Weights of a small GPT-style language model, trained from scratch on English Wikipedia: 15 layers, rotary positions.
Each number is 200 + 40 x the weight over its row's rms, rounded and kept within 0 to 999. Layers, rows and columns count from 0. The size before them is the row's rms in percent of the matrix's.

# layer 2 MLP down, 64x320, rms 0.291, rows 49-63, columns 256-319
107,175,218,195,236,258,235,184,270,142,210,289,230,164,183,218,116,208,225,203,133,201,169,182,255,273,223,152,148,195,177,116,204,141,152,215,129,157,150,239,251,239,194,239,196,216,149,290,194,177,227,140,195,172,205,172,144,188,185,221,151,223,207,264,220
098,225,219,212,156,283,180,278,197,193,223,190,193,209,172,184,260,204,189,213,207,245,146,209,134,223,221,249,215,190,182,163,196,133,125,178,252,204,163,194,194,152,280,191,134,246,234,192,265,195,180,243,283,182,213,255,150,145,162,213,233,200,113,194,222
098,213,198,163,227,110,255,175,190,149,190,236,249,220,208,177,178,301,150,207,157,166,239,193,184,141,233,198,207,133,246,171,224,240,188,156,193,180,195,181,199,217,200,190,192,181,152,226,231,248,218,237,213,191,182,219,142,235,183,160,145,148,221,177,214
110,180,153,181,166,212,190,206,217,172,289,217,215,98,142,223,221,209,149,246,201,137,263,225,213,168,192,146,161,241,182,246,197,161,144,277,261,258,211,266,222,156,195,177,258,215,271,238,202,232,168,189,229,118,170,243,275,237,111,192,168,156,209,267,203
104,176,181,242,222,210,164,234,153,262,222,200,122,234,187,185,221,232,181,207,173,251,181,158,164,201,190,245,125,177,174,239,258,134,215,160,225,290,257,293,156,226,166,241,195,255,276,251,234,175,158,132,159,200,202,194,230,214,155,146,148,232,237,125,123
103,247,241,193,255,224,239,159,200,126,164,219,198,203,147,187,183,277,168,215,237,181,249,174,284,84,252,191,253,234,204,208,165,178,206,201,223,152,158,170,194,157,193,202,146,212,225,303,209,249,166,223,165,248,159,205,246,178,303,205,240,164,182,223,232
101,167,197,252,216,277,187,172,187,232,217,174,172,205,222,192,186,156,188,157,114,162,212,210,215,168,126,178,188,188,120,236,152,227,191,207,195,265,219,224,193,180,251,250,167,201,230,71,92,174,218,193,119,210,179,139,178,174,223,215,162,174,233,138,211
099,162,197,250,228,229,224,216,174,302,184,195,249,124,170,281,231,267,242,279,184,194,195,194,191,211,146,177,174,203,198,151,136,213,243,175,188,198,217,245,202,273,150,191,235,273,197,172,229,126,171,247,159,229,245,184,155,174,173,233,158,246,120,268,224
096,212,159,231,223,175,199,229,122,213,137,169,238,217,251,233,157,149,241,281,247,182,201,229,227,184,219,188,178,244,198,200,223,149,234,179,252,187,216,219,227,195,204,223,164,137,209,247,226,229,173,153,196,142,117,119,163,116,176,228,184,160,209,197,264
099,180,133,252,149,177,143,144,208,160,169,138,212,189,211,239,195,184,160,242,248,200,255,188,196,220,188,177,185,187,156,180,228,197,104,169,260,266,135,168,186,212,233,207,191,185,175,152,165,195,253,245,190,173,131,225,241,183,231,204,197,152,192,250,198
103,190,146,159,216,169,198,224,259,257,184,188,230,206,181,165,207,219,229,147,133,217,196,156,233,222,262,159,274,257,166,186,177,215,182,144,150,195,193,221,175,236,194,253,159,246,211,173,270,209,232,219,173,247,258,244,224,209,142,262,196,175,170,159,149
104,168,246,277,234,121,171,175,158,208,214,207,205,239,235,180,201,189,188,187,199,181,246,177,156,157,210,175,176,200,224,193,254,82,197,194,175,135,140,199,167,142,182,270,235,205,209,291,129,262,261,185,231,154,260,265,225,214,139,139,153,190,205,281,172
104,186,196,199,225,177,157,148,178,212,256,265,180,166,160,189,312,163,223,156,214,177,236,214,173,164,183,188,218,211,209,218,210,192,235,218,262,141,181,201,179,138,176,240,170,151,203,249,178,170,102,204,145,282,261,144,234,209,198,123,157,169,187,274,242
095,221,268,221,226,187,179,216,263,189,164,145,213,202,188,226,144,186,195,268,201,233,119,236,191,266,179,206,218,196,261,233,198,202,215,166,200,231,143,173,160,181,162,255,156,171,215,133,190,177,176,192,288,182,228,170,190,254,312,196,187,176,236,211,129
101,237,254,170,210,212,230,188,192,147,210,165,181,231,168,269,177,169,218,233,164,200,120,159,116,254,191,139,219,166,189,262,145,213,199,121,223,197,244,216,217,137,214,199,161,192,174,243,139,184,203,151,247,205,156,173,197,193,128,217,127,163,226,196,74